config = dict(
    num_hidden_layers=16,
    intermediate_size=576,
    vocab_size=2048,
    norm_place='pre',
    positions='rope',
    qk_norm=True,
    attn_scale=0.242,
    bias='none',
    init_std_qkv=0.0286,
    init_std_o=0.0,
    init_std_up=0.0286,
    warmup_steps=0,
    decay_fraction=1.0,
    dataset='wikipedia_en',
)
Each number is 500 + 40 x the weight over its row's rms, rounded and kept within 0 to 999. Layers, rows and columns count from 0. Numbers have three digits each. The size before them is the row's rms in percent of the matrix's.

# k: layer 10 attention key, 384x192, rms 0.185, rows 264-300, columns 96-191
# q: layer 10 attention query, 384x192, rms 0.188, rows 265-301, columns 96-191
# v: layer 10 attention value, 384x192, rms 0.211, rows 256-287, columns 96-191
# o: layer 10 attention output (transposed), 384x192, rms 0.141, rows 256-287, columns 96-191
k264 085:518459483439447524549525583481533515474520470476513512475473464566483507550477550512521567537530472433506438450491471454502482515491470563474449555460518562526496504468480564484491448536502431438490555485486460460532546514476458483502442414513549473551520388537533524570518433435465543555
q265 095:452514417481536542547493540562522539534484548506560587488511452486518569536497525506516471439574493460572483548510529571497504508452557513497413532489540512523485502587503469540409490499526503536464425511494534517445568528483521453469578486489485469525426448522498567458557539603557495448
k265 088:469503442502521474499570504497492517529532510484515508523474478461509562505528490432477548531529508546498436540479512531471497475474472517466456524502521478539566457537474537459399504456469583548475484529542506539489535511472436469451572529454438519485479441553493492443603555585599516450
q266 095:465496488477568490464471424423543450554544516524545528560488455488437476541502414425502476562503499539492522566515582490417482549455509563445472467561515396443512487518520515507500498559545509460464438500487458495443487464481561501480487470505496493514489461539552476548487484425499543533
k266 092:478511433540496468497507517521539515527562454535587468563524477545437472470529503438477469472555501500500528522438545497491456568521465525455557506538494476454484443513532496500471453578517480477514454512595466507469527441552573459497463466487528519464522431573497515559520497503563505519
q267 090:506495530583477493440518489522460520426539445447465508528513535551567451481462490559489413526457474510529503456492552576501478490499516529534548509417518550536527525544548492532500489446509491537499575544524510541507525469534430534447587463474553547478463470565485494475514557527461486496
k267 085:491476478481454387458453539547468528441536515444486512563504528568576465510441477560530463526474497480466534443484589553478460501469496496547546476472565502588461481542481549509492467512518499528506542600504512538481546494480468531439530440523560577503444472505484496486517550532442529459
q268 085:576426504521521539469528503578465442532493455493442469477554459441501396376469453545481502480472476524478480588541584475523568452585511552485476522552482526428492453484524500575463530510482564455460536470520469530426458482507498483505462533470429479599495520517537490459521508550475460500
k268 092:532478478529470524468452471539528484546458430483422512409640481495575477521446467475471540463477505528517509538546602560568511491495540520492522548579473537450542460541569466510473505554515543417485518492537409498429496542496494479576518551582415506510481474496518499523506549504523458577
q269 090:525448476451611514516527449445518515521537461449521531462491447448497489496512472529446506456428544454526478515491461446538523437502545536493539456547434451471491465502519485474458527439444568580419509434571470473479514543509476528581540463513430526523520520507424492468551444539528518535
k269 093:522399462475564476496551446402465531567578511449440562487509484420592466474531529506488553505506538528526489483490487451561527390535494539513535464477462490508469461501542506426453512434443519516451520489486461556565484530454435507529477508510446517457526479486416451489462503558476536541
q270 082:509495503472443499550511482483466504497410556459529464559460621503511445462520440487496472552488508487523506530565474499525489566512443456461536548483440487548574449574428465489453490461446502520542522483498423500504436519456550512528464494516489472541471464573445549464489522467516482563
k270 084:509548532610505411505481491469486517490424531474475470485489546461518480528516411517515480501474513500503517521593531500567466496519486460531544551402461564447516545517496516540542527488503533580505507485561422472532430563497501478496457504504533441527480494525484510500487495518500527543
q271 090:547441514494397553486488510477514431552418518513477508466481489481507554390487496493561532514574414470543436496498413473503543567495471473554453520445455581486518511496495542452543476513466563507495524464528480502513477527476475411430578579511428462482477549463490522446549502511447499474
k271 082:482432505542453498559430521523471479535555444445523444474442431497524475478503504462469544519543475568508514508496467516451546536463553503484423546459517525500461507442524548491438418479517479542558517535499540475488465558517515488425552549456441437435404521481480510506497570525492530503
q272 098:483426455539444500404450540539485504547506469505459489557514439466490524539491522499489495485503473489487466532422396492569461467490440543496492523528460488439530439460551529568489540460471446524454540496477561472467563524514481472416484505571458489500472520493624517517526482517523517454
k272 088:529469512556468520433501523558514488524469473501431514523509495481553548487494535446506526482504442434459432553422427483482450460475477506523404536552488508448571452438583550561493525448470415500484573498485476473454506526514434569455481517529479495485522468509488475507526495520512531511
q273 088:518524528437435474453491562515578531515522509613461525602548467463563541460447458503543524503535487508506567511483517479480528535506496532503504506474443562434512575506527542503489492542538461479497530445451579517386538428513449541477587478579451457530496503500532483407492516502582527454
k273 085:478480524501441492488460575479597507482511557555452551599451493442495521474498490529564507547466513491500524506495530505512518524517509557546454520568473548447485500521497497472437478529500494481505468425475547550383506470532501489447541512593460427511526486500537483459500508426593515469
q274 089:494504456499452410474578496487473488550464461512530475530537490464481447585480451583505523532435505566559523474587522490430591525440471492453528478495498459515504484431504534540520537433525537507473494455550470509546466480454482484502539430550477498530519563436448553495464525495565522522
k274 085:436459517524457403543504455458507477518486475499480486500539505495479450521479488561492467475393526517531470540552497526488577572460485516493491472480506475527525493495553452543542450437502466471508512494498487456543483454410497507521513471535508458526485522430473546442468495506468532498
q275 093:489530488557483529493497513508479542540485524534468495514457446503543535476470475506564471528520540524536487511498443522509475511507491534497484448506526448506439520472615506502378549470496583604541475489507426508491400512446552530553489523522548510444462498440498533514493492445511470523
k275 092:549545519556472498530559480521465470543471500462521483526468474457531576481433480508532534445537486526527521542516480515544508489525507481519532486464496539476535485475583526512428511534522483480523431525479390536474420536406546542479515527452493517435556467399484523512496529475524531520
q276 088:477506511445483492490542457504482566510437464470471488465468472521508479469536510493557484529513433486447509501490453565548501456568468458483527546539509515484525482475477488490522543498538471533550549512511475460532432466437457458517586597484489563476466537487483455552471543580494502545
k276 090:462473523488498490456534494507414381518442525518484424517464493486454482453563534491474517523546500520500528513447433567478468437551471491529516505435578468473524464450482500497532535504486435535573537512534502458489437484446493432525537525440530539433544571422482491462490540508477533488
q277 080:390543473478498462434451501474523515523533539502514504451478459452505528511540514471481480474473555537533476496557539543537478476550420496546514503438498482440467466569542433492521519526553434439485499424586500497532423571513567525542512462446568468536525530557503488558478519502526496487
k277 082:475516504494452480457514462555520574510511533521484474466479470474505535502521561435491495524439533563520478437520509559584473508431426496587546522516474542430500476529476476545452476531546515470569472480548457564541496538480545517559456466563575473506544434512524472521539541463534485520
q278 101:484541476475503471448533586481532499480559542521498464559524447531462569511491395469503533509497550520516516558535524579471540464472533514533429442536498452497467488554422472552511449552475511503485515495521487460496510440524497454545513489512537505526479522488565465458475491488461489499
k278 100:485539520442467529453483573524540473492584547479528439509502522515458557466519455515495458545524519507505512576532502547487536414555533491523436468539474453504501483477501526575440478492503506511537473429552513457507497418537493502575526511492475549473517467534476465432488540494473465514
q279 089:550523553534563481593522554587528503464524444474459561467491496473535489512503486530534595403437533539535462530464529474472468437478527505483478488527500485533497489462515486542528437484530495442402482495481479492434489461498527529495438497510456421526511436495432484531398511466543479515
k279 092:519505495543539577553557503599507554475526476526499591471565461482553474539498440485495546500428536497535480544489467481518543542518542561549551446491478557552572448510534463457492430546553511456382492482469459473464520465484472507524485469574459485520522469439520405538464502465505530489
q280 104:496478507495527504552440532506487439550485493511541544472533537459539470543506517480482472467545545550505464470552447462505530488495511549572486507460562521435578459434574528487466502440469513489520522416593461608561505531512506486506477497424518464520545503509470510493464485524508544508
k280 100:547489472504518488576479447514521501528490491520483521523488494500567426605502486506529496532490565550462502435545501464499532521442514578555449533500479505503545514505588534504490453535548475484545559427477480564548477578431540503453516519447592471492446517540514500462447512479423543490
q281 090:495475532473510514471503514459517545515544464430556551506522463520588457541568522476535554473483506434495447495542541501489564512491585442413553539520423442455484504568536464493532455519568479499501525514465418448502528508473503425476526587558508470442472509539491522541489496561518546483
k281 082:481436483438509493520495523507544525483453466404548536451507522488553450531566546506476561517492558424488515502505495547507540518507515459460575527494498433480432489505494535526491491528527470464521457527450528456520527502464512448510499542563506496436515442559495468458424467524521524499
q282 085:509577509499493510486485506520477523483509516532556577516560494484494484470525432481567472513492466541465507515500525513461415564461533475522479533526539492479532435539500433521507509453509491519439513539480520564500523475540507488508529458448531529484498569548505489448557547559488568511
k282 084:491500439508492465420539580531515584495535485561561529556557490577423505503503430520503490562491494522478493554542573489450474557480507393489495514524502476399458481515535504535506511502464470506544511522518539489551524490572556517458482434467551470514487583544507470499516474546505520493
q283 093:533436576562462545448483523515586541421496550536525531478462485483551561447480481459464538587489468474472522505392396499523526527543491446517526495483442517525504483544472503479534507552498491467473518479465516556403468441548501472465464472494540507447486484562461487527502501488516546541
k283 088:524472550537467540416547493543570491411532497553523504498467510463560554486532486453506494541497480503498493450420446475471506514542424421500496510498445447450489497581479485502564486530457503423528541515424545515414547431547524458480525393512550422514502501536482511578415511472480536453
q284 093:498575556543541518515533531565413570564452481432483517463518525509516507503514541461522558460536530547479496463484503491573471445492437503475457524484498456520522410492411523522507540476429478547455490516502444436588544458482543543481565538476531442535529512418420536467481515424539511485
k284 089:459560458552567518520535495608465555521518519455544493532545485500535513543501481518495570479542565484502535473550531504576452497510439515496448529536530493504555494437515488498497490446518473563437432500484494455562511425440448471496535492493498392485516518498435582561503543495541503488
q285 091:456476500447450447500448505511513507509508469479424457478551521540545443490504423585494477452597564510559595577500521485563521451433504565522522543529478502505512468519440526495515549483498479507498493494486535498470535530612455487487465491434525459511491462512493464492530438513450517512
k285 092:482407522418488546526467517482498444479515539445478472529574558551495522487508489551473500516522498526533536548526501520521529466408454544584531553529491494542553523484429625466525554517504507585504489461530547532471488532572432475505479462440531530477494513465497466517493422474460498524
q286 081:468491451504511532418480453518520538452535480429435493514508494474437507462480459479512482479522513497484492611501553545462450478448513493534478515527521448506444446559521464557440513527554480535444550470449464514495535497604489416492524489458437554512480470511469490509460509510503432575
k286 086:436495481526494539446488535495539465484493503481415486554522499496475506452473555481475487517507486500491512639508566548488442445448478480557424475505528481533494414589477476513421520523560516468524515531495472488492528469570487470508485451480541505527506452520504500487446484538472451525
q287 103:430495451497499475537533463574437457507499450461559526491546462490487521500526513437521437555568521489500514498477439523516567397513493468471499550532505559469511482567467519511509565548532596545478512601486489518524448509480482431499444515468486551503490531514516466461525500542538474526
k287 100:429456491482512459469561466525471352578493477484544504537541500564467530504431513512529481547528515435473506515487385498524542388500515481500500529506548543460513496449474536474518513470552590501535570549549502481506470525474459421482493488479579564527472543508472477459508491516555491463
v256 100:509455531544520510512491499508603501444502510485526499541539434476468485514464509520531515508464434566535458495508467477464458471572551447451535556503476467542496488526446479487440542559513524515530388501482483412542493556568471568495458535443548492508502496497500530507470516445417501466
o256 106:595507499511485518444536506505458473435518503487523478508554444466463432531453530451544478456460483505541535548515481469489516565476493528523460510563501517496473510482476466526472453476503483485509496480495554447525560514565405515468434436493482524441515489487554565522518500456564492555
v257 095:516477520500495437525457479448448530521572484505568391461499535507481513590466482481517512487451517553519517462514536478524491495540475512401536430536530516491481502438498512454439429483479446456454536533555417470497567536542511486522477469478527546495477473420484502513499463523476423469
o257 091:522472472495536475480555490456501484436483545416452487464462415472544487522533500536484504463518514587498466499551485521522528562539445479600538511572502487543541462540485516572561472447532531543472446398546483526507483448532560444451462463464508559518529572506493423486503482468455530611
v258 103:491522439490446495510516596476524494521578536475479450484501521459460478468493493502482518488432457517467558489510503481494497465472503460548482493534500458549381457506472562482529539519451551561529473477495500532495527420557490574524436497549571542431428522561502445560514508474489450599
o258 092:515560546396570462474506497496432550444524464564515513581469483506394515560503546475487445452488546486524443482451525477514461590565498480503522472489506502429549573482521512523533519467543450512491506452479564491537493557426425479485458498466488496487524508473522512455502532524483621505
v259 097:538495498427522485579515472428504564427446506559441459484472501528532522514506464493529497507460489552523498457540465439482471467500507515533565458534508468472446479520473453516587485547536509503444467521531446566563509565503487474529474486485473525541439560544467471487430509486422526499
o259 115:516502570462580489595506442445481501519522486496429424432468494477513507552505457469564583487529469546502529552550535463523494455453525491513574494482525492468515498490488495471548532510406474521451452502561491577507517552447453422492566556479572535448459547498458439522497482489475511535
v260 094:546493541430536477474516491508625454497471484549438512467493568467475527486492485445491457528585454541571535463484473446527511515429554467506467499431564482516472450483492399569524507459412486475445507525577536525542463513488469506467525527536537546492464461518413503509471536535452536433
o260 104:591509469450540492435496455453598458511582463509493529481524537491456504562459488438497535511512447494472506499544478500460612491446489532502550533502546516566442521501476443499530499531484441510473411478521524584479481492525490497524531503574474471580502462481452471556447472471485510543
v261 097:479470467517468458453526455533466531494499488491586537615538503498546516512500535478539522485567475490496438508525537468492487562484521531523512492590511488489571521525474437451502481572525525542474540517526393492558492545499479426564518558627591501456507492509503471488508548516479482570
o261 097:512472443475499474521402479468528495544553504518501511513440511562497534451449418453469496504535507502529437502456519492541417440553558523378462560463543499516475462521506520445468510497520461547471528494522540490505537524476508432470458502466469500487456520511486538460456457467477446460
v262 104:469476516500412483529485474515582553454493514540533492534529409548489537544506510451478508451503472521569552515398526533440411528509557512492505561506517562523498504513553503606457602510453455494497504555520495523465481480519473524514466447503504456511469511432523508407574487500486535493
o262 104:560517482480471511452521481469509570473511476512447482563503512467511493532561607541459517511472457493522493436553474613491444519493472486505502513428480509518451512463458482506522514492509443472489555545527507465489453474560440537475524502546490501552470569527486513572571472588521523505
v263 100:474464541473517488547477394483510500533511571592489484517483545482517499493554473452453516464512467490543524497509476551456597511532524523527498490462553506533479471508451455528500577427503481536573511477528573586507496530476487475472462501504547417501513519468450565487549460563488482511
o263 103:539505547470501502475527530514500540512461423424477480451514471524454540525478485473538586497507589388462531535547484507488523495486476438493467516499438473450448536511483492513466488500548466500520460540506540485495450476547533503524557520539472453451443480551454546533499541538502450479
v264 108:448559471501479507521551549515483541507496520476500528497485525486542462406530473556512480544542486512501477523520467546513453557409446478473414498465563586502491527523482504542475514509531510512539602475482454506521489481492539478578480589432488512510569493516527495470529505509553490469
o264 115:416508498556516527457505553457464524508544516502491492500512556531533506494489518495536487471575519488544498448499473548461473557467482479416421495513526551521547539539490484495507471503502521456596609479483398530511453466522522476551511571414480491529579496509485471509483448519544445441
v265 096:506507508482456469438489536474521507439521529467564502480469484500532504535486515515522478477480512514519435512484455553480392485514540455536433534578521509466461544557461537480510413438468465530545623558507475542519507535507473484465560391445514529528520499519479512518534524546454526518
o265 086:525471488473516532531512583516479506520497506504450489471496452525492538486503454529570544527439526497487488525514519525535498505582464489546533493477528460532474529521524502553511446494534488464459541568449531483494476488526528533449494447458441416474570421495511518481490561433531512518
v266 090:466487425526468495458540481548467494454536465451500529496542591484453548480494533487472471483541532451483536450499482500442501519460433490497457447495492522469651505511450582481458515511522500539507502545521462485522459462539519495457457438541481497508529511509502515492579468467548524474
o266 103:489540406530475518540546469512457496504452517452413485506477521457462459433469456494508515555545559524524557486509483559457492607582464488472500518501489569428522478529520492433484521508530505503544562553478505558485439527600550521470507471485546539532489547476485510494555576443560459567
v267 114:460523493486436449475492510525517482460535426516494463474520455514541482500468522500537514489479486550435406513499523578540435536485498492523495525499508557538526534545449445522522464481539495501577563493505465531512496453430555420559470563458461565506517461554524527468447521445462441483
o267 127:475505500524493420448488525482511492457524486567480441485483491476544462481428497468520523520467507578388441531470524617548456488505495494546511499434486533533451462523485429535463476474489491500552536483471445515533537452460496461544472521468428535456515495530500495474467532511421446552
v268 104:501481484461517501472519456436505496532463555517565466475464465527481517447525494434451529466485465499553527484508527504530535514499511444516469530420471418504489555490470464528586474524490496435506516505522605584544515528492514562533457446526555503433523459507466514465511488522497511482
o268 111:498470502488485509453464466398467536481402562554554522513480496470516500462497494489451500538495484515498497475483546496479501474524533445515546553459461504569497509507464445529554464480501475494565543479466562507493505448455521585481490455515482550452500437473472496444519533531478580465
v269 090:428504514553431518462541447472482473515541503460583503506536513507479468528452472473500479557523460510544536417533515460390508521539455441478465521447434496487515550503482508526531543476590450512507499546428472556513530475507557508463527433585587541494452493499455549495521469480596497552
o269 107:479501506482480467477553389438530536538508542535575462537479457531459526533466477489441418544459493529528501426560447501454556532506435507434508538479448486496507534517531509481564513516540499529495521442465501470524533489453487527501473422581478561524507466477486547490513496511545516529
v270 091:508462513418483520546447495458511488528480479489412501454514582482446496513503494454469483503471419470545579492527508497486522469422484448462463442457495534424541501497450485486510563502443444493503547490452409535495486491493542416482524607539525515599461517506514497542486528464472471527
o270 099:530486482482532512469511481484421502503471482443478499488517556409508510426517506489492460549481505470501505468509482521448545523491452462513473512432537480394473509553518471463503574483461504462575465489540465473521476485481499459461486539548491527616475536501513496551577540492550549517
v271 100:451573565516437493483500458512509490472484549495509451506481457480580508490503482542512432515508491620541508464473488514519490448556500505518424468494539465514545477509485499484540493440478511521477537446497473486500494471499530432582476515408457538481476486527569524466490502533501481506
o271 096:551463395443497453509471537517491479434501442540504487434472523468495491552474535449523539516461553501521499522535515466552515482517544518448514563506454592581484481550512532485471540561526557532601463545563437509541594435512444509470450500538558478461499467440496464567469518500495533526
v272 094:506426541449494512523453531452497501419445484453465536569463503477532564467451483443497510521474500477505492483503481529500534455562467532465523524517523483514523456479537452555486436564554556506509583497465549446552475538573457513491516519591539491474518411482512573495478478480508468481
o272 086:507427494536493454491531491522479430551478496460512485515483509469485605407462473474456455474480513510443571554460527540492539552425478474513476478479479458482483516540498547494519539480543454506525468516522611497445505464471530504462501401448504498483458492474509436514488472511469455482
v273 095:440480509526502455537482446499444529554470549511481615517542512515495508489539469500514486439505533584501438477536493475478443496516514464502548545464437491498451441458559519532608517492542414503561471473487532502518537451566562495561490476442530505474476499494474459496489481532507446481
o273 093:500455440458546485493517524543532492430522504579510529478437526553558443483482570543427533470463479547446530537462483464529400483442490482444532444479451492470488481536495515464430582531505492512452536508467476523528521585492447513488490502402530522493547468504479542499504528504465586534
v274 093:574487483557470499522480438498446459547446521466484455481506495538460509540451476476479513508458525500543503492551561486517554572467490553549461532490480456463518525542478469495531462554488470455496541508527425464488503538540517510514433514439516541446433603534537460516496551470398488507
o274 094:511484524541512496513507588426502494415468496433549507539463555436515562403470461518516482570618418469427526574526487524484508449507482493489548527455527491538487567572420496481489523522546587559459492547447537471555509449474457471462496559466529567496514445506528488525449497482507516430
v275 097:554426517463476489581562405458498485524568543547490565505489517489434506517495543450473464466461524506610538503535432481487586503493469476525487477486452488555417511484467481482504611511397499550447496396425478504499470499542497530465527494596536566556496491417500505567500464472523545506
o275 107:549524491459528519548500380468549497508507560484507490517462496442525605476489456487556520544503452511554500469491533440426556504420459522495492496440449419521519540477423472505535529481491541467449423489521535418515455490533503543462543545533476468550516482463461548533439494385545496503
v276 115:549435588458507469529472389498497526481515492512394501485512492461512544524491535474472558465483464550535502519478463542530501495424458520454507528456494522453509472506473516512560571469508455458459453491491474492524472540468483517529507527619449578586520519511478521540479488520419475566
o276 125:525461543455443470512452430433476512450493475534456480565433511481515528562492515526501454479493446548540514557464473480500497492390461518465512481464536522515475516508425499533579542480503471476467509508520473537507488544457542539507529512559496570575496514492510494568468475492435476509
v277 096:507425537451536530513469465410420472507509509475574510568488438517539522487495581485422623471510440515490518585487545502532448511524524549487546479465455523499529483493529559487486496494516513506447536501466508511547540507601483464470408411473473518459486453502509446439515476529563552545
o277 099:513468463514503533469476477504470521467456479503510470415512421533556455516471484451491505493485539514492474475484475498532481533523489561545532478575387481580490526532484382457474480462563470494473452526545445498494493515544499477466526494496556521473440431465529478485578481547507544532
v278 090:444568586489433530461518526496496438442470443489559505530472507571461564527473450493537480555445539500553449546484525498522438459512508470535493530518517519493561480559437519455557432425516441552510448537507504571545485457465520459537481483436512459461480539554463518497527504456437454502
o278 104:433533501559481455552520507481478506393550513455537542499436525514485537494499455528531549570471518522499482498506492551513486456537503460515505495504498471451499450570462485518516490452462464572479397542499469592506481486485519444559468480551512507437460520534457519469436545477439508517
v279 102:563518529498530431435573569524523491498410492450564518518619484481505580513463512477491510472500539505517506491486502436516511495455521527496465561532495540529601450492536436542433588530481462493518493449489510518473462478488524489509487560513511429530561513482475519561490444491478525521
o279 085:496507514426421512498463535445453457542426499512532530482504498433523474526576498444553451484511484477454523536543591489519480435565451478530602480529533490494476545518550473519516616491529542545578466501507528479527496493494462470481487471513420452521512483492530443528567518535509542566
v280 099:469489484484425492474552541508534497514508509566458458619467450575544649524462510470438496556527427577460503529509506498508451480452527501492457442528563504578511509474496496494523577530457534440449466457526517528490476484514428486547561468526489493542517445472531536481448466575490504416
o280 101:476454471515405496476502513550465513501462499541570492594517436559460618513425509471518492553550471600456500517532484474526436423456469507469429484505531469576454518540463495532464541536493461470464523546473561499522505500507500476535521560536448476488547488492523530505491482521520411552
v281 089:475471429480509478486510500498417489486467546533508584490484466441459536490503529517499488490510462563505561487504493471461479485460457488541484470508496416519467551505552482547638552495496467504501512437453538488513519578490521517469470526560514468484509453464645504524578505533566574509
o281 092:506494431451472443497522424600463569521508536526494508513460508499514553551533503434420458518460516446575517554498535503565505475468492473471502542508427410461502508547461530449495567515555520472509516558480441555531531486522520516438472506504536487522546505493513530525474515518558534577
v282 097:412531441494564487484499446471461544481473480548528485403397517530516494469506512485475482446492586537551546442478572476571528498449437473462491516507492500492535483545498468500509492499504439499476566450481444513534472464484539530536489596562491433530565510476543456433529477493422514533
o282 096:522469455430461505459512496488502547501597485448574478538508496544548499467501512479538453461493607514458503425514531500532533546513519547512426513494398546527514568464527511509636491514537452564540485462493496596488498445425531435554480482566472527484526535528491471474495460551472571530
v283 103:509532523488492508501497490467473475501500510501553483477494397525514474419532447520432526568463466441526503485495567474533499477587478460565478525531423497504539547482475507525488562491541532485504475534445466494494552518514530445478433403472487487492451508504606523478511450500490512539
o283 115:455437509488506476513517486499446465501497588521608469501509435522542529451481472532478544494523489465520516505532581450543489493547514495508509531464485499570583558527486516500493491557525546469461452568496543491498549458526613474452431411449489492458452506532568545504466480511556460523
v284 101:465549478472519429490458534523505575461544520549523486562465505551522437472472500476511585529523528476497517511449522462501507446471450532454452542509567451574506550504540515511496468486425487530473535604502517588468513527473543546491392442466508496557508457523535510473573474628546588482
o284 096:485515464454476423546504492472448535466592529505490541494478520535511546502516478483546507493521500538536491460531595557513527498440450512531459559457557431532550534492479495469507493528523467497475516596498492517496484491471490472516444495564485448498512535534502531454567429570455490481
v285 090:549499569465504526499521569483463446459498459524482503517552416477499493480455466531529474476498539543521510510506493415524574499541456458472539470509468480540491451482547491466501472504526548522432459554522486404429502508545418449534512462501466505429477583483464425500523438509502552448
o285 090:523424473460458507526467513528563468464476505516564477478544453494584510522446466484538466449541546535538515490487517445560466470539501500548588522569519469549501526499475521445495483439485521503439487448470549469462602437474473502605472491519448520544499558463438471561476564469527483489
v286 100:453479451560481564477492518500426431508506560519558447486446509481457512500562461484490540501526461536556525451523486532502439417538379558553430473472488455493444571521488513600502532537501512497512526452538564465470460502528518479466478458553501548484474464541588497538525446519567555495
o286 094:488477520525547503499504430491478528516456540509519562514467487527442568440519568444497504540526488454508497478487456605459490438461359478536440559521554517484539576499540521529516538450526495553558471448484523506538504500520466507429540472480520445509450500528532529567554547534568561437
v287 099:500479445537504565422486539495510510534527499614476543464450499516477495491486456480511464497492572538480508497530525518474509467506469515546545557469515496527451425514517491543473488451455522486511428556508533509480521423500475497521506558517504527505556536542455557489426512506498524491
o287 101:453595501571443496498582486444507523518460532549492492500535465591448491517512474539532535456562492470513549470556457510515531520454485518502521473512549460491529546462489494513503530466499400503508476493510495559567509488527434490492516524445510498507552464418521491524525555521526517487
q288 054:455509474447536512464503476519490414478537499549473529436426483516459494519431496518539492506518498535479496438513540503539525454513458519486518473503405477418463519436519467500415578512495477569517544469502538474476536444520437461520470576526445515498529497481454512522486478473420505425
k288 056:475509458468458526519482508530506514507518542452444534574625454507536533476548500508579492540497580477436513521538504488592556547497603463450556529459419509478519519464551474569441413542577429476519458537471466540525538491557465546566527490452532513517475447513479485538483492528505497537
q289 082:542469563498473485475498537520501538498472476515473434405525482500457528422515477463481487475484411552540459515547533507536487485523450458560463492511483443494500476522513490525443495520469514484472565504542482456557518614548515420503490480473523510531506495411473543502503592577522516507
k289 072:448521521512500531490523452531466504491541533486497529505469475553506535478475500443518518459509376482532452478495533491547470491585556485488532404533518464547522535482518495401464492612472512450556477430466536496561508503516490538471532538486460488503552553488459457421517490509506454530
q290 094:502491548497478527478507481463403475505486524476526511553476504585537466493414462610491426524454558539473541510465469483524437478510468572543516518536519563460475525451504489526525459447476513469473455430448464466490503501488506548457505439482509500468495529488483481460528512527501484451
k290 078:446528541487493495480528484501413498515488444496498537495444562496540526513419508542504425475493489542540554452566466524494522440556480518503496399554510491457485473479475527478489509515470482522425496537432485477519507613521469542580578489510534560481489430529488460467493440559534485440
q291 079:487522490457416544400562446475555456498434490517507515465519451513589424509471532493444548573557533469480554493497500516467486477487467485551540466443545539513530466586488443530461479505451567501497518538510543532531541459475479540454512458436447540453482498496518536497494578540480550521
k291 089:499458514534469510485554508495478465524540558466538570513519522485457526454503519593503424482502486406599570490480496540455517490491504444529484515439589433516568490500506487444500461570474483518524508520486574432453509525540534513490491555500510505482504542506365493428489457553497503428
q292 060:530460506456491483465556532483516479449514565480506546446426500532519511472437461502487432441469534541464523424467481456518479504608501462590554517590513506508538404412547488523543494512478486473536458517521586494489543511541518516514530498505460507515452538445542595551546543482492441527
k292 050:503569446546588497475461543546545499523523526480530502483568568513469568490487551538421434468444512505466549505595496512475527512518487460473472399507501491558475443481480490479574495512457518587512501580504505522462457483467471439567436524473548466483445479470453520469476445457534530530
q293 078:482485546533455543469564478519453461473502474419469479577489519515456406494460529535507525533481509548391493514440498447466436503541422492526560550491464551510491496550577476499511497469520487450523530436503475550488441467472531489539512446477531462485544499473586529513530528496501617491
k293 087:544481508518447497509464607509523518473551533432491459559524479470459472506550512572488539497477494452508446499466473481517494527500510506462493591500429516451559505524658493518499433493523512466509526501576509536525475451503500391465517523512430502555497550479519522577522528532544504528
q294 107:537419491512503498529406453445498522514512521459514539479458498503568550434496471484555425513504489510489465513535601487483567470494550550529434493537486452506468539452518570431439528519564494570480450538504527536482479507492509464512425564505517507531453470538481490492417455481523471559
k294 110:473521529525448485570524411582462551496554502509536522448503486530508539501517514520485500453534443540551532497467554464531552533558598461529516422442448540522531535475525501469415498536453487510488492490493542422478509518479500513500535567524524507447473537569454457417488472481515546552
q295 099:519461519500528434583469500479521522536614528505442524452455528520464518522504501501494423439457452528503466455477534462487544505532552535587534575470425467544509539435593512414513579530536467496514542502428480536503515549498489568526532553500483486522528554482472427467489485429531521515
k295 118:479474557522451458512516457486500483502583498502525527459547549459515585497525564466495529458492457463527501502491552494539453559480553497530511474438521484541521526515492474492484546579454452501508494542458513482508449450541501542522493563563518458471529472537521487435461487496554496533
q296 089:528498450505505494532496442570559514484449423502529497473478568486456463473435554501612513546506471463557473492461479459483516491514499497509581505537553473598501511465490496440499467438489480444555471495511481423534478497545483462434537536537488467546506509536510510467442479477495453504
k296 099:485458432422437573495569494492540514459484454575495474506494509501505482535449512460528457578467494451514529538504562448441545521448546490465473533536460579518533573566452486468509476538480410504449480487483440481495450468485484428532454478514461443594548544489540480469537443486537470440
q297 106:505433502492454445487420574493502444498515449464486481539508548427425499526529577515513552530474437437481481560484498471528477513450533505506504472464562559450522475470465552540518446481531480493488503486472464550473498455483474493439535537471546571519551536483540453542514488528495507463
k297 099:461525499478608463581456550393491494490515505530429464561474515503497454490540384488495569509462499546533458506492494517480524512517505513499489457503574508493514499487503509474536467478507491483542515511506439532494555457481511473464508460473556517467559528510518439491500524479472513472
q298 105:559488509522477550505491541527515523455479549451486549497490600472525442463524550516501574481514557502470515465492504477526492554599514407473565446477495514554522487450506470473523503514494512542489526462531461441468480483464474467487522506536472450450514584523453455509477459494501503555
k298 095:494476538489477521556485519549498495472383567464509532485492484485503503509560535470496554556512398580468451503427487499542490544554484479410477427495508498528532495455524443528497514549557523540475564499426491464473490499482484489535499473556440461517454550537526528542452483503448535521
q299 094:448580465461510480541494479495559505482453479541546500428482540442497523505497543553510437464516542509461537501472516512498516536500556511562438476473578488402571470501520465451411501508539545507530490510568538528530516563502477488467558524529498538496521474561496514481557502552528557462
k299 087:536533468455492557616523512451555602490543414525491505486472544549397498536564476509528419508515492531544540494495481479472435481547471531517549512519474515499549540458467431388493530473524517535547420534484511536481514508529470492409429528501456519587438499499479566461551546502500468409
q300 093:544550463490557523516481435485506468554485498539462463521438519469517490460481460542502475509528427533434491493459530552509433544498482502557478453462483486520579467458511495506430444438535514507469544551539457495556458506511482535437544500492447556467506551464504516505519543500521454458
k300 090:546603480502538512551421428502498475524507533487530527487491559564567527529519465524510454514501503552528484482516509528566423511493497535530499496494518550504529551535503515489463430551470533564505566451494501487519412482526522559389516494513485642493494490464470513534510585490555484480
q301 100:555457529457560549461482508552524472520552532553519465501465458455525515567441527452470520488425549504564492546482517510441464505499514573575453523491493523532549502471456424530542483408527511431500469476515513521511489454555517484458521454467514473468542449558460550497535489525538535389